config.yaml
init_std_qkv: 0.0229
init_std_up: 0.0229
beta1: 0.9
lr_head: 0.0101
batch_tokens: 131072
steps: 6075
Each number is 128 + 32 x the weight over its row's rms, rounded and kept within 0 to 255. Layers, rows and columns count from 0. Numbers have three digits each. The size before them is the row's rms in percent of the matrix's.

# down: layer 5 MLP down (transposed), 2304x576, rms 0.0317, rows 1799-1927, columns 384-431
# up: layer 5 MLP up, 2304x576, rms 0.0351, rows 1800-1927, columns 384-431
down1799 092:207121081081087114119164176099143166084110110153169092088114097108130182118192183058123142097123130102083131123088143113114124169093138124127090
up1800 099:067149117097095089110120142087150107149159098105101114195142167184173132127168128134125076145182141107148124115065085129150102120132066192123127
down1800 090:167144184135171143098147110149106122170168092168156155179136143101084084127159142142136139103110180090110103173134139116088114093142147157158153
up1801 107:141103110101173132131163159111080130086136160102128126112143095142142109102106105139102112118115116147063088071144096158120092110166151154135108
down1801 108:108130113184135125118145139140174085092113116204081163152089130105098123150111130096149146112159127102166139129138137096126126118115041173183115
up1802 109:119091101086117144083114116153201068183138122128181100147134088179131103106143155122113114101139096062137108142094112134153141156139135146137153
down1802 110:157168090144124164105169172091136118144124119173095078139156134111140108162118141082120138116146142136160074111116129104121132106157154129131185
up1803 100:123084153083090109025158119114197154149112082167128122148109092156127087069099141231158088113108123142126134151148131148128120139112154152094131
down1803 099:123151103140120119123111188165164102123045096128200098169096123136144249081131162115132144127093113099156135067164096104128107104160083114113189
up1804 107:154103120083104147140075138094082149122114124120116175111096088137136126086128083156109101149101102169159120143137126113112136180151082141125138
down1804 114:153096191112159134091127110189100172173105101127114121099066153158167071177132100151102150134152152124131134172128171186134131135124121172157096
up1805 096:088102112129159131094073109154128181136115188068087138141113107106110122045109127164099079101142152118146128156091125161237117159160083119075117
down1805 094:127122129140101115169126137126112096134095082191132121117119136145146102185122118113142152147117133118141134125141133133080184096142175153126161
up1806 097:122126108088075144075140096137153129156098098108146083135189110159115112136128129185135112164129096164143098128109111191164186056121100121060108
down1806 098:110062152135177123219085144105099148125122067159172148159147096101160113114137036072091120136089194154103133062165159163144106075112133098152134
up1807 104:158103159128062155071128132110149095127117115121115102117053163095142098092128147140137165091112161173158107105102073179117147138177187128153129
down1807 111:153110107146115076129100203108103072151125123155158110127114156132125143077097133088064130107104121101076140146146146171029081099104136104153126
up1808 097:087115184043144072096076175087157112124140140165102096109142104136154113141097222117078059112121143123114136131097154139173154145183095183087084
down1808 091:086083092133183111098107081149062157124117138106130193114154121172181122085128110098086177103176184141127164095144125156153118142173117162130212
up1809 094:077091151137090096099108111161136209124108112107141130110135164103127165106123131129151151110075098128139080227080152104166134184143145148074164
down1809 093:174185124108098153102133087102106096105080185029094104143152103128077149131070214120123093153130141121170110142163094150090114127148118149152096
up1810 090:092117140144153152071158107089098106117103153110117075134140161118132202133141100164135116065123185106088120144127117138227085135191174145130086
down1810 087:096083146078114110175139136075119152128165083219125060142091156128151088089170136171173076129175088108163143134063100157103187163092103150092165
up1811 089:134147118115185147054059094122107137107144150132130118150135156105093123100135127108102152162100115113070117202145110133121160100152139118120081
down1811 095:096111164151120083199177114142138093158140133134161110130196119049094202151176156128133071129112179123126068097135125117152070158175097193066173
up1812 096:122149102144106132115120114203119147068003115101095193174094121104177106093116140106127162142093162114128115039114149143078133135146107150164204
down1812 094:128085126182179167120114137133177172078143076086083106100085155088111121111156063000143083168157076095107105115153119132071150091205115114162101
up1813 100:085166145197165115143033089133144140083085094166155126170160148130141153105098096135150097157109113132116104125146144141111126122110105136125210
down1813 091:167132085121061171137105140138099161146077082180087085076066102094107164087085118134109111141181179124195128108093123164151094190088181092143098
up1814 097:085136104156140128085132098167144117088128106120133093133185120150175169100172204171124133079132166128141161108105116146166126191148109121098179
down1814 094:136131122078051191146141153124119126042143168150138146131128154159144098172156124116187128110136109163094128114134118054087093098080130095124132
up1815 101:140179181143128125147149130129107134147035096081133105118148090111102138110107129187126115174149153124145153118130086138163125209116138176113121
down1815 102:107197145080135118172085158101132074075205066216170087166092161147202125074137082132055099087144102121112146134070120111089065143148144161176134
up1816 108:146117139090121088149157103135116188123090151122104165144147085136135079067137153115136056110149090086130118145091081131104156150198119193128131
down1816 106:121054115102140123143136166134140101077167135155097133115213113140166123114128150128129094135161123084095141078130158063143151155082144116091034
up1817 102:146163095092135102099210127165146186117102121143105123165090078094128130123146113159120087099127079133157048086122148171121162170104058124194158
down1817 106:071153141078059152135151128162119124163171109079149127131112113112103126064117089199095161134126115135062141107182091167158079142108148067099159
up1818 102:060122165122185146152061094128098130127142154128102077174139169091111144129229202162159127164072123177118115158112128067166159120136103104090136
down1818 094:095094089121076136091138160176091171137156090135156136066096210087167102128057107112100122141104105107105149023093129136108157089084192055156087
up1819 099:146118109094112098150122112140203078137091148143135106074134151149114122132075109132093150155136119111126135158084129079087131140131139111119115
down1819 099:080182120090162157123030063098107175077137155060077126170096114188128102194090128105146134087098141146131099161117096123127147130116119156130131
up1820 094:153131107110109088121164124136170158156106157106171076141148110117130085100109177097139069144147120067162127135132100187178149113122097120145145
down1820 091:088120093119146165162146194137137144097139130124082162184112157153121138131121076175104101123121150179109125113068088074128104109154149138117090
up1821 100:141127135133186107110071102124150221136132177164124093119133044179138109095153133112112119137177124129094145149118133142137158102212148119121169
down1821 094:115161168114141136148117127129113158111091023122129127109088128097148175069121109147146128138136134146098127111153183138114112083127141153163114
up1822 103:162095128173120108072103144149131128119133086102206118171118145144146083116126087205140161164124108132126125139113121141094076121119112124105097
down1822 105:183080139112148123135098119193123141106102123089127091090139122118151168172129145108097098080142120131136133152073127170135083168130108105155143
up1823 093:155138116173174090133158125155126132165089078166119124142162102151168192089165129125169118148121172138167128110029100098100100141147076118081189
down1823 088:130114179079122138090164141116118121085120172090139183105124180091114165181139089108125158125170077110164148134102099151136116131134184171130098
up1824 099:104106086143112090102159131106124092187129163163119112120108141127132082162146162144102143109111103150145102140063109097075135116155070111130145
down1824 106:130163121158126079117153103120134121138123091099127107090150109120155141116117137121101152108103114096139115100158201191129127158137091085156110
up1825 107:155140157077121130143111136058147157127103102136145129209128152112062079121070146199099074133114136108104110171151091170154195129144074146132122
down1825 100:128089101109136141126103104074133146217107090101117087157141082140147142100130114132121167137095127115108115114116159123145066162116145130161125
up1826 106:152079153146097098119124102081160133092150087154140157159073108140153126081085123074079136127103155098158129178107131151132179119165115148188158
down1826 106:117135124129099109152115097123143097091054105139149116084165205131141165135101108093152186093136066159105089101112051120119139138115191131115157
up1827 087:141074094129125096073088029092162125156137123115124074132059160092098158143101180150113145104147178130168113136145172146179125096111077173112153
down1827 090:162136143055163144180148164118129106146150113134243099129160070171165114098141102125144105168107106114121095140122122146088189111140119160155068
up1828 095:151061164184095142093091117127107098131088167111111107179130147115123176114139077134102135133099094127139148169090141123143115111093114115168096
down1828 105:125106062148128090135147168149194123136163107116186131137146136169150170196105081125138083151123123125154082181118190141112089135172165116132104
up1829 090:103112151118134156157137129156132077136152148143133115155121163079071085056164126122134135076149157121146069087070098076088138132140103221172122
down1829 096:152125170108119039124160149180184155158097054137160120064157149128133126193188104129093110177099176148128215143173110071156145111131159098087115
up1830 099:067148183084150165110135154176125137156132178087198188123066108161170086106104105154116130120146071136117139094127121117101156117100131186117092
down1830 100:161207135171180138124173137142099122091102143126111140138101100125146141100087115148153117119118076133109147135160149126077123126083190150171124
up1831 099:106079118133073138134102071121147157094089164130115130156135132154101142134118071157164147179091120139077134230108115127122129093188202103075117
down1831 094:091134132133118094125137160101155128104135173178149081137144150144116153164113126075074137146168125141148132134128174201094119130062092112177063
up1832 107:145113101118129133111181147125147084106083121135125083111120128118228145134106151146095112128120051169086116102167096103148152089101136158088113
down1832 113:206078109116177138146114134131049118095176108083149146111186145130119121092125122128098153088108135136055122120132126179196152088134081118154110
up1833 103:136175107125149078130154103144166139183122151123156123151039123158112076095136120172131133189110105141115114123148114133182105176122108129114097
down1833 095:160075096102208151165095100114102141112113077121118183070109190118114126105125119111080129108157083115153153029154058155164126106131129127146106
up1834 103:160116102155142080193066087101198128160091107140116127149120146175157127161168151102120128122134124140105118104076127127093119113146118129070153
down1834 102:172187143136153153127167113111170110204098156126144175091061134135107179127197160148128146106153116101078117138118140099119155136140099098117124
up1835 086:155137112153153139129113113097146166113098167084076199134098127113211099122172130151166164069177164154104126135113146158152138130122129161057192
down1835 091:088136133095132096063133173105128103115139040169196069081133136149090152152142073113074133175075134079140155129108120175151113137124133100165075
up1836 099:115159123142183075124149150122136162169128176158093111091086143107105139121109127163054114101120148088107140125135152178163069157104147172054116
down1836 094:135072142103137159131101152190096182159120074098030098124119110109141166061156092140148139140128152107092126153130099140109175098158159104151115
up1837 086:104173126129130081129067073114123124165074092126074133109119128217112049144160160107071064111105138124112125085097105161151121137168133126106161
down1837 087:108107090145166128116158143131136150113145108165191163175207177040181171112078156184101100150130091087121132179152113082143166108133076077150114
up1838 100:136168150116161142098135074086142163111110087155114141152061105153185081125101084115133076147062078103138091088070079111139240122150137128089125
down1838 102:121129148151123103178108123114130117074167130127147186135103122133118113092138113111096123133137133129072137179177127105169123096105146144088101
up1839 096:106156085135119063132106119059135173113097155090171155134122049145140152059178199123081108124143154154125145090136166096116190088131108136140126
down1839 103:118112175100159117117138100142131088189174132133142105104122154159114134179085112124119156157110139132145109169147086119140194093141124134087116
up1840 090:099068123145139110073137098154159113128088134119058106144113109159124182129175085100124119127133145169122127082117143111168177074145123118114172
down1840 093:138189100149135140121128185113121144113143104092188084116125061163122093201105120150071140150206133113035137114112142131122131164153061110131050
up1841 111:111141185134053134125141089106128086125130164136144101170163091182178141111098120186112131092194103110139125069105108139139158090175117202112129
down1841 131:150107102122148111114151131109132065146108134178151107109141087201120120161116120120021170122156171113136134107113115158106065119115188147180092
up1842 102:046125112123154079082133084083138125108165184128137134074135080129111138155128151178131084106150119129159123130125102181142053095192184142105063
down1842 094:126148098073117076141185144096125101094137182129106130143141152171159211119105132161072175133118139089108132165111135109122101111116051099101134
up1843 103:059063120162197100064207115110061138128084073113154101116122160154166110156163127158145090063099097168126049132111162100168145128126104116055158
down1843 104:118138169151127155162125126052155137168139135140100103113108174087157150121189143114208138177102155090209157124083013087087091134112132166107121
up1844 102:097171140064016118166155100173119101114096082124151106209059205153145136159143089144127106128113160122097121120130058179113163189136121170102149
down1844 110:123190094150126121172128197098122122116092139097157110158077143163131170095162057077106048129122156136136089122168103121155074133092061127121184
up1845 094:154113138186130126095131102147083119123123123161102112126145161097124157132075143155082131162166151130108087112145130134144141098119077101155110
down1845 094:108105149144098106190161157095109128051157149040167152118159144132116180110131120171140081068159122095186107148117079112125167212119132161109109
up1846 088:113135157123178112131114128149118129181169141098118149115101128119188105175181104110103151125119097121123115113134136137110090159144171115117197
down1846 094:153133140136162157093137074084140160113150140129170120157141153135059161059096140174163138106148144154123095117062119117189078122115087095148076
up1847 096:172138103118084112159157118102098143204075086072142102144107162131131135117124137129082124107124134200154146166062104130119167113178166111129115
down1847 100:087054102143159107092138123130106142094100072097061133174105124107126153081112137073177162097143136113128104112181174158093089116114080122128143
up1848 090:116088140149118112093133126130159182087117167147062104099085129125174116189157101118124148177156121170119099139106113145203173137134123134099163
down1848 091:134160091108135163117061207098105086151125079095141081117118106112166161107112125138118052178110187060194095077141150109139125107114099106171142
up1849 094:124104114110132148147168132135151121170104140127103156113117141148110160116143127145109057141176114135084060145106131130224154120166101119052131
down1849 097:164130157129141076146137080081132141107164204140124061125145131146139147127195151170081181132171144167143133132087092136108128189124136106119177
up1850 103:125130117119133120127128104159107093112134180132184142188118135105140138110136098185174088154171140155150176189151113139169162086130090119057108
down1850 104:132144174125148128160132130106170048109076112118119115088156163104162148151153122109077165080124102123124134079128139117149143145162129096150143
up1851 105:079151130145098123106119156142094111140122120119099087168122134141136186113117092158182109087103142144136169122104143092102078143131152178101144
down1851 101:082145149149160149090166160113109108079116173163134140130067139042197085119143032118091186112214141183116110113095156110068188126078180202087071
up1852 096:117149126145108157135105144125080122134089110061160117184113143157133158126131075117119105111168098103097121107098130120087146124171146123111088
down1852 094:071169116134142130098132089100129130110136149148147141111070100106115156121149148136160143119170073110121144141153109086135099114144159164055120
up1853 097:162101143124076139162078138143175094119090140118174083183108155180144126122085133164157107141084136164136157137051080156104117151088057116145180
down1853 103:117138098134151122176070116141071093151148133091117135167119133180152142099134136165108137043115070111152178104122114113147085176114140098171124
up1854 109:046086191210175111152115103086093128148105129104146136104171140182108176123126113137114085154127104123062075139137100127168140140159131155090117
down1854 109:120114098100110156086098108129164155127168176140061181119164118116131140103172140159132137166167146113117105151160102136089202119120130100130134
up1855 103:095100148079150115072142130185110164134065141191156137149127168115117099053082088190149136139116182150098099098116123124150083095115083158082081
down1855 106:152104124150184139120089140096102164175092068103091117154114095119169147098129192149203156085123129135138133148163128092085101156098102122101154
up1856 098:073048119112149101085131099122171082114107146181084089153136098133162118103177168110102065060103098081094081146148136150158152137157137131129140
down1856 099:158112109106113156109166107151122169128128168134145131112138123098134127178132104111090192118123168083165178134158082115095105109111210082109157
up1857 102:127128118159119138142157155201158130172105123174109119133127151134188094131123104135113153099134134117125174119112129066104087155102136166088100
down1857 097:112069106141123107140136052091106153084106135095118156141137150161094156152090108148088142156181136117087118115158137231139168132128119134113149
up1858 101:097166120198143153119145144120164156121117181089185077166105150126181085125098102175073121118161108206132119132122164104114122103088130161103108
down1858 100:154105112109143109072064103153098052131111097080165130139176110132120197114119172157097160128156120108156120142135165110095092141159128090130134
up1859 096:119067170132160022137145127129100113117110081167121158121174136157162167143155148115126133093133174110075106102099137086138137156162170143077158
down1859 090:162120129132144181145100136121195145107153135128156067125082143144107128179177119146120161149150102141137079131141115166128162146094118140153142
up1860 099:099087178057102105173138138145105085173109134100184150148151133145136124174129171135094141125100105192138087103072179116141136084152108067069114
down1860 091:117130125098144127101037109122082130162140101124103227068130122168111125095132146113157099137074132118123170097180144152127136160132117160127117
up1861 104:138136116123126135119137103128159137086090114099133148116069091182108044101133162128167042151192120143115086177109137141088115156108135091107148
down1861 114:102126096149085145121119135162128137104155093100140112067101119140108122103091141102161148167139159120118114092122120097131115162145078066178146
up1862 095:106119062136141107095115058116172131118143152106129098137135080236163123078202156155101111080138098150080111135067066176124163126140131127126138
down1862 100:107134146138133120096122167166083069173100084107119083143109195090130129169099134098153163160159135113171072136179131071126067172121135142137103
up1863 096:076086143057078144078115161138130102115147099141158178198091154137200159153209141123141139120126128150151127115108153144153115128167139126161161
down1863 091:125151148136136085157166119142161152191105072151077063111154092176153162098100144115148122093108187135156089124152119148101116143151141152115174
up1864 112:117149194170122078156175133118100125113081193144148127135133102124136115089092173154118098163147147067131095172106163170125156144152123165147191
down1864 111:134118056107102171164185123095108146160111177110111100148061088082185128169195117149157162086143139160129083142127064164119123141120070114102108
up1865 104:156134181125088124128155139097172124146083099115144158139123140078190136128118164120151069108100133128146140117126133175089143135114110073164154
down1865 102:131131095108148126157129130119151129146130143131136108162121076142165108109147087101101167106107052094175113111106160110156084092092183147088128
up1866 107:133061113161149086099092155160150128120103095119137092190165167137090109093137097148197077173142130093143113102097085096133119083153119119122137
down1866 100:134129099186142122089130142144147151132118128141064136116129139052133082139110084085122151078163125108075159148178144117086133114128141143182131
up1867 095:063164190205158074127104086122115153125114138087147152105100076107116153128142109206132077123209118146121038098132100132184137132138085106104118
down1867 100:094163105068172113117122074110156090158157101140138140111135110130133121143178113114055136130062172128112114132124125106127112141063101142136122
up1868 097:134010178111042170132106097149137146130049126127108197182049066102088080094107104159194154168153117146093108151134135153117102123130165147114152
down1868 093:111163138112189097157124101129149101115161114106144146138158136117125143110158111147099158140074170131149130051115103086120184098157141111101172
up1869 103:131139139108130121088150069055142140165120172139135154148122110203173087105134165121085089060083090181124080126105092181135237153089111144131155
down1869 101:160122060073181126118123138168129130141118107106135119111110100122137118136136133136093095088109176086085130116134191168152100163099141150192104
up1870 106:127076121099171142106152136182167161150094159101075114156180189157126152100177133147187190085150132116071084139086096176141147123146085124149131
down1870 104:130167121118122139115117119100151099153137104220178106151129106118091185111077099091133101056066103100098119069161138139086123136132189155114202
up1871 098:087125116091104105117099127149168155124110111127089166101128162144139102128134080136148137104100112138138103160099110160134130193166085121077145
down1871 096:163145078072144084128143136130132154178190139157170087098131124142123134136141146093080097105113135106116132140107159102058124126082119147113142
up1872 092:098103150084139130143108091165120128157110150112173138142117151089147073098128120139133150107149084085138150134154128123070169121106103169140124
down1872 100:101158131131149105172084166153092125130070129143150100088101134102202187116143093135084130081117105125054168087088149172109132163149123155123166
up1873 110:151168194177157099161120144141129109159109133098149095157111114163135145113100123117103096154115143155133106129102164117145195130121084165138161
down1873 117:138134121122150089159114147118122124096144137115116176111110157192140209145102143109139144176104121162139127106145161099127138112103109116154116
up1874 103:122118168138163149142132145133133098135166120151104145181114066176151125163170145137119109138103111158113133127135154155127113148084086131092101
down1874 105:174147061110162130186145091128135114165184099095089179179113168113109111151161107154113130157111113140136120129143033123140121155133086065134150
up1875 094:110098176088168120091154061148162084045107084077191116107151084159120116116142125142110115166127097138120129111114118192111228129093152169074180
down1875 094:154086195133088154143105150152127127134178130121132137138137118170166163163146119109051138109138170132168159113195096097165144096122133117172126
up1876 105:086094156130123127083183165173136141129078156130125107145124151127096079135130089211121115075156070150184108139074153106149099101208152189085149
down1876 109:102095108101195108089140124137103086121137151088105059153167151162139132057121137073150122080107140110139092170171119146141100106104093143129136
up1877 094:187099149086150111089112037090202118121133165103153065109142066135134156090143077175129161150132099093118171137108154131105203088121133114105206
down1877 094:110100162149168146119123126116113164124135098124118143160137129078131153173086135151162149103155145108148104115139087127157156152192183136160113
up1878 097:051171152134141133143163118162119081157125100122141131155119119126117168121217139165107075146090110143141072109131142153167093134136124104174101
down1878 094:136109190152128113076119131112131150114105147140100113092152108143171120115122123148110150137140124110122215119191145151100156129130117147059191
up1879 105:124086102151147152143109110118105125148061112151171053148135179150104057127161118125057077144101104209120170163119095093161151106148132112117153
down1879 096:151101125095145082122166128121180112133096100116092141109105153177148159058101134155126160167188142095130112128144114153126146197121110119118122
up1880 093:115096150123118166105164162107086099068094124056088130139107096144153106150128144158128092147100111095142160086119076154165154150150152175138144
down1880 093:126149087153141149141104147135128087138154145143161102094088141142117190075150100083167107112117072157134091199084135137163099185121126122127139
up1881 100:146088101085115163118133132155153131124054099106111093141092126097143099116154132132117120143134107126131141142102162149165134080129091162145156
down1881 095:180137124190156164177155121134094174166102125122151114184048159086121107128126084139112154153149131104083067119123140126119144121142140118197176
up1882 090:163134144123133114143088061102122071157108179073170148134113131142188167108138086173102076110106130096110055116088172158115112092118069175102082
down1882 085:132137082100147127151185088129102152161081084147148113146142091185102146183105123093161112153103104108096122091185132104200085140067171112118137
up1883 096:093135141096188087152138124131188168149111119179197115133156118160110104129087128159182084112124127121087169105147086179183135168140077157161206
down1883 089:155053139136126129100168161126109176116162154113097099155106114143159111150154094153110082074115128129197111154174193146171119099108171071067136
up1884 106:100134153111154147080073123159124071166079164172146142144072145102146071139167114164110120055103161132113091189084136114054135154107107113123104
down1884 114:121095153088121138124123115159212167114154104146162151106088155146158128077060125185067149201087097189136134113116146103122119090179158138164142
up1885 097:116111105125111133171152151157137154111116117144091091118146133161138136131222133145148110115142128167092115137094097131187123081079115121073166
down1885 095:162120149064173125087107151142098155146124132111159171135053128043124063149145125150066146086112153127156131121098162109081167134137145168113118
up1886 097:133092182130157058138143100078123142191140133142151119185151177165137120139169112119128157092104098178099119136072089149211135162152123134158161
down1886 092:118115116171122172072081199180089155124121063127147143097134028106155147085157066126118099133097121103119168115192114078138101152098166124184115
up1887 103:110074119157160087052137112097136134129091120095144106113134138176120049156163084158178141125148127182058099166122171134133130105178181140071099
down1887 104:138131114131130106115117104075104124187120121125092065155119117123096123134161139070118139186173099113132140111107108090150138092123102085056160
up1888 100:116163158129157153101108076116109059128130109094105106141147140198123117141127093140079110108136137101099086102109086109076106101115081169140151
down1888 094:124148113158145120133133104175123192093127128115177136141107094129149100145105223137180151092125140155107128094197145104131101071110123192166052
up1889 098:096116164165173097111118131154115119128134154132086110119127131064164121146201141128188110096098130156105075177126098092175086093184116144088144
down1889 099:152144150115115113125184212142143099128100065154147160100099125143134096125108110144115097124120104138098142076181112169081164098127090138174143
up1890 087:085167161103103104125098099124135121106099112135162145113083176120142091160161129120172161177172140159103163105104076145121172133144170164087099
down1890 083:121121117132113136124135121153194164169165174111063124165185081093143150118116106165108085118042134176162139131070144098164130139114117100101171
up1891 108:133086134106107119087094186176199142118061086128107103145104080182115096096143155145117118086170148157136113120121123146117160170135106149103174
down1891 103:122098058164111146097130126131119132164128090112078159148164144113173142119098117153157147108143140165130181122106132170106166097092109086202120
up1892 118:108143164084087136063084071089143126190089090059157062151117130170091130157143132138113106163116130079099154117106095143150112159103087173151100
down1892 129:121153168100099126093122110071158122154147155101097073115172154152076149194177149075155142196072155086128174119118161104114140181153104117130005
up1893 105:154085121149122140122123117127138130106088126128125109093148178136097092112128074202107102127161151161173109192107109076166148075179105181092114
down1893 093:116053115078102149094170097130156134097111090159137153127197105157131096104111127123108146121143112142102161079147135164129173137139147100171127
up1894 100:103144123171127122101077082140154139073078123089130086187128154156124170128105093144164063093127116229180108162127116149112178142108134115090107
down1894 096:138154082166139171140151129154097050128108185096201149099119145056076160195137170092120190133109144053094108103066066112132148122143121111159146
up1895 105:099090143148116128124128133135164131067113132126142147137127125142113153058159094159181125144193142166082160131136167152168093067196113128105094
down1895 100:109182123104105170132117132167130170127144152106130116108119134071103072110140132177104196102149091195124204111140152125088134091141131130123129
up1896 100:105100143165144131120123095129136100145079094095160109126158140129121077117200107134150146119173139147129165149132109167176100125114131163103111
down1896 098:130164174115153110169184134140172114167122173153125085084102161140136156147153153173120150152143148152147130114120139137110182116152112128135131
up1897 091:100119133184107089123183070070127158140121122068102135183103147088128156086188072102170099134107086184153101118107123097088130111105102118131212
down1897 091:145135100158139143101077152107049071197137110129093143106138192116063087172164155151107052113180167153082165162120119122145128143147138153087107
up1898 110:094144101128148132087149147134137162163094186087065093136120141216154121098189179167104105156101078154119070075148109161097095153147156138149090
down1898 113:162158140148119190123116098099105140121161122163190179196109139101168137149099124132106182100173117149086137067094097112131202113123138089151187
up1899 104:109074111127116104112087142080154177130123136157155123184124131143105136081130126162114134111101134096115115147104124136166135118141038175082145
down1899 110:099147243093130081144166085126107103101115119139093117117128094172168112096105117066097140123161108205148167115142140170135161188119155140099100
up1900 114:146130118105125120128131092127141129127100113131095102148174099177129134091150143120092170038097096097160147104081117131131130113122125140162155
down1900 113:072121133154125150126110139101086166144134179132138152125131190062115112167146083130185084196099112160102159158203133090153127170133119109103061
up1901 102:162142159135125156116156129101143170087065156089123119192133098126125099155130071152151108143179145111191180120126118083131184118122084114170182
down1901 101:150138117106097150147126140118122107132105166130133110141167121121090116124112108137100106097088100125082132116133159120137088136109107125154120
up1902 103:179092166218133172092110113158140115160113170118169099122127091111137139111149107136125098144165082062117141143112112091100080124123036080174130
down1902 104:104169087140165132202146125073107081216152123120114124153137186150123142130143104155123160135087128158123115178120132162136174157178191139140124
up1903 107:099055133154129123127130122094111148146144079084076105112152105141137178105120078131181013068109102106094112192154157072137145070107079167072115
down1903 107:111144097112072178072087135108172100117123117093086138097153151133131093152138097125165117084084153218163132093198120073143101125105175105158160
up1904 100:111161180079121158138123118154100103168106074130062157191135157155093097119112085166144155175177110102123100128119053173102209118179125216135100
down1904 100:124175136148145106151130142117102137100137174133087089106113132138162178098121161131148074125197132166177159112086150114105112146150108112097185
up1905 101:094088151132144144092148160107185185145087146103156047167093137126136096112151135134152105106155129111149101177136078100188141162088111134134151
down1905 093:176133101188192089137128120169098148069201102089080148103088099160152137076125161090058092167157113130124139130172115108135143113139167143096152
up1906 106:064103145139134114070142145132100083081130081116166133147101128133149118103143096178092141205092145128171132180142171167182197134170182179154101
down1906 108:122158131155089133138144147121124161109137099130089109082112158105161097095098136132181158099162137107099099093159184062155146102097181051140145
up1907 097:070158113078163123076106099110151116131049158085118163092135116131149053142139064189112098103150113104075092147105158113138114130093141161081084
down1907 099:122082096154161143101140097123107152114142066152092123156124168109082129093131118060182128144144083187105153097141068130193069130178140107160118
up1908 106:132143195152067099136063097111112075141071110100120093145177165106178150140097140182098037173053124087137133159078144163171123134117181168143110
down1908 110:077190095126149123169111132106146089090154136121199154126143096121088102166089093073172128171099104119140094092103130144138058089156128118121148
up1909 103:148088094132082106119142121147209142185073181112133092175146119164090119158116112133132129120183161154089148151145088056117124091129119162041099
down1909 099:121120064178140193163090136128148174124127117152083145075089122098140137170118086157138167163103128121150109119087100148154155143115180129137190
up1910 100:122025135101128156132145081121125182103109119132136112125130114138163095129074114141153103147173102136135143117134147120154158183168067120117088
down1910 105:083119156134192066079132121125158170129108104122139091173125095172146094095138171116145121115183203101185136112071148102188125110137187103106102
up1911 100:143129091151087150108127129136169134130154120141185108198175106155131151103123081147127120128113103121106096092117125142126113117117094130100165
down1911 095:066089128132168160183088105156113116145151131124133110163095094127058082171097161182125166119141182115071158153108102065154088188084151116161084
up1912 099:145082175071134122133122156103129135069113143193113103151100134149148115123235165109106095111093114171120149097139043152160134135173200124127160
down1912 096:179119149098131109154156121096153135115121092067121162068141109158141105138185148078114136140089112124125131146083140117103122124039110106089123
up1913 100:106143121134162146083132077189164136101063146093130124111128084134114148123163148164125129146172171150138142140106132170122114120137110089087171
down1913 099:143070119164120098072126120095153052162187109131105151184078134110131087125100086154081089072091112105162122119205117118112160108155179207118124
up1914 100:125152136078133083168181107129182117092123103110149100164167128127098133119115093153091111166120131081170163225133133157192085136122145108081084
down1914 098:163120146137176072135171095141119162089082145143096144086118157109190119151182122122120129141103154144122116152090115106167190082101084183136179
up1915 098:181101116133125130099143085053200141150139157115173075159112126134119137104166119127177126091181161180172135182102153152109187092123142105157140
down1915 098:132158117101107088127078123156090125084109127081074115092126143195126164127121134091132125114099146136066132135159173164125082172115109135168101
up1916 102:154160121145108076133092142162102111135082120082119155099109104112174083072128117147150093120163103151077081155129156088121134191127113148102160
down1916 105:176097111110084119143110129103156149124152171150111127188163068158075114109138145039138116103098151098154118112090123105089103134127116112136134
up1917 089:109092172075096137157158115112165153174152145105108144202078134145140161127137078061125129090178169087078141076128138108079118147157081119118155
down1917 080:092171137129104085157173163118100119116151113092124151157213097061104140164108180150168144141128106137157125149138186147151119131128193093191163
up1918 108:120165108154093112111104106089122126091113121143140126130121145146131133082065115163131114141104158055205117185139107148124078106053102203127137
down1918 110:163153188138116143135107151146140125074133181122149184077119118144120148105108140128155101129090151179076121123125135090163121140079113094132093
up1919 093:180074192093147109123162160110192158132116139091161164126135107150161111124144139138131137158140137109083121146119105138181089122193100126150159
down1919 089:068203141139095116105127130090084131090124138078075151067154100097114109118133103137163079101149127148156131152179139163155135121135140097108154
up1920 107:076170106121169138121118094150148141122112126163117163132080097136127148136155117152167127102081131130132124140132196124137173142155115148159104
down1920 119:129098130108088112115144155087116124115082135093142100167153141150144124082096095108046100190171098136149146098175090133084131108107090162059143
up1921 100:102119142125188172129156136095144136128079131175131101141061152168131150113089078165096126170105096120108139174142129147155171129121055177146147
down1921 104:200133093098103117128143114167056065112194116092123169115069146155125151066126119137099116112133115106132148086176110155126153169119107163126138
up1922 092:107117149106158067081183060143116181097103086141116102105118111135100144162160097103093143102109166184190116108123097178212105158167089105099114
down1922 092:120161163210143133100113177114166059149094116133097126188122146095159151116115096152170095127133135150150105144154082140125137165162184092123109
up1923 105:117176101122122118133082133170093109071105159078118117133078120078097187078160070166203135172125101082120138137095156145103146133165105168108094
down1923 111:174130095099111152137128172104125135091129069115087107081183126148157125097156164143101167087141099107082196132103163160111155135130123100118113
up1924 098:160147116066107143110145124090168138179116104078149105097107125139153162136107113178123112155138082142106131089136147075121122097150149128108100
down1924 099:105100085150136158143084130124141122136131141186200091164135119085185157086107128124111176102095144108109092137161157124080143147104165144164168
up1925 092:101125159135149095092120073184153131181113116176103116105157111153136112159140145142101076037127137164069125044104158154138160150158088142102180
down1925 095:093135072114112106143125109150124135140128125085097123101087192118171150090129183099153129100127136148110109151123076105139163143129094076138124
up1926 093:089092149111123132126108135105135148125106069130168113156142120118084073118113161160115133179154142173147163105148160084134084119115123121167124
down1926 092:188111111111153112142171129165139175093153099196125152088101120149191159154106156140111106075129148067115057140114095149154192196164189036095128
up1927 083:032157128146143108112126107115121125089131124079121101139077113163093055168134136132121134183141157167108117105106097108075198111188149136091108
down1927 088:137063114090150163160111169176122127166161095166149139099142112096198219103115131097145095131089139093150148178112123147125143144046088127145152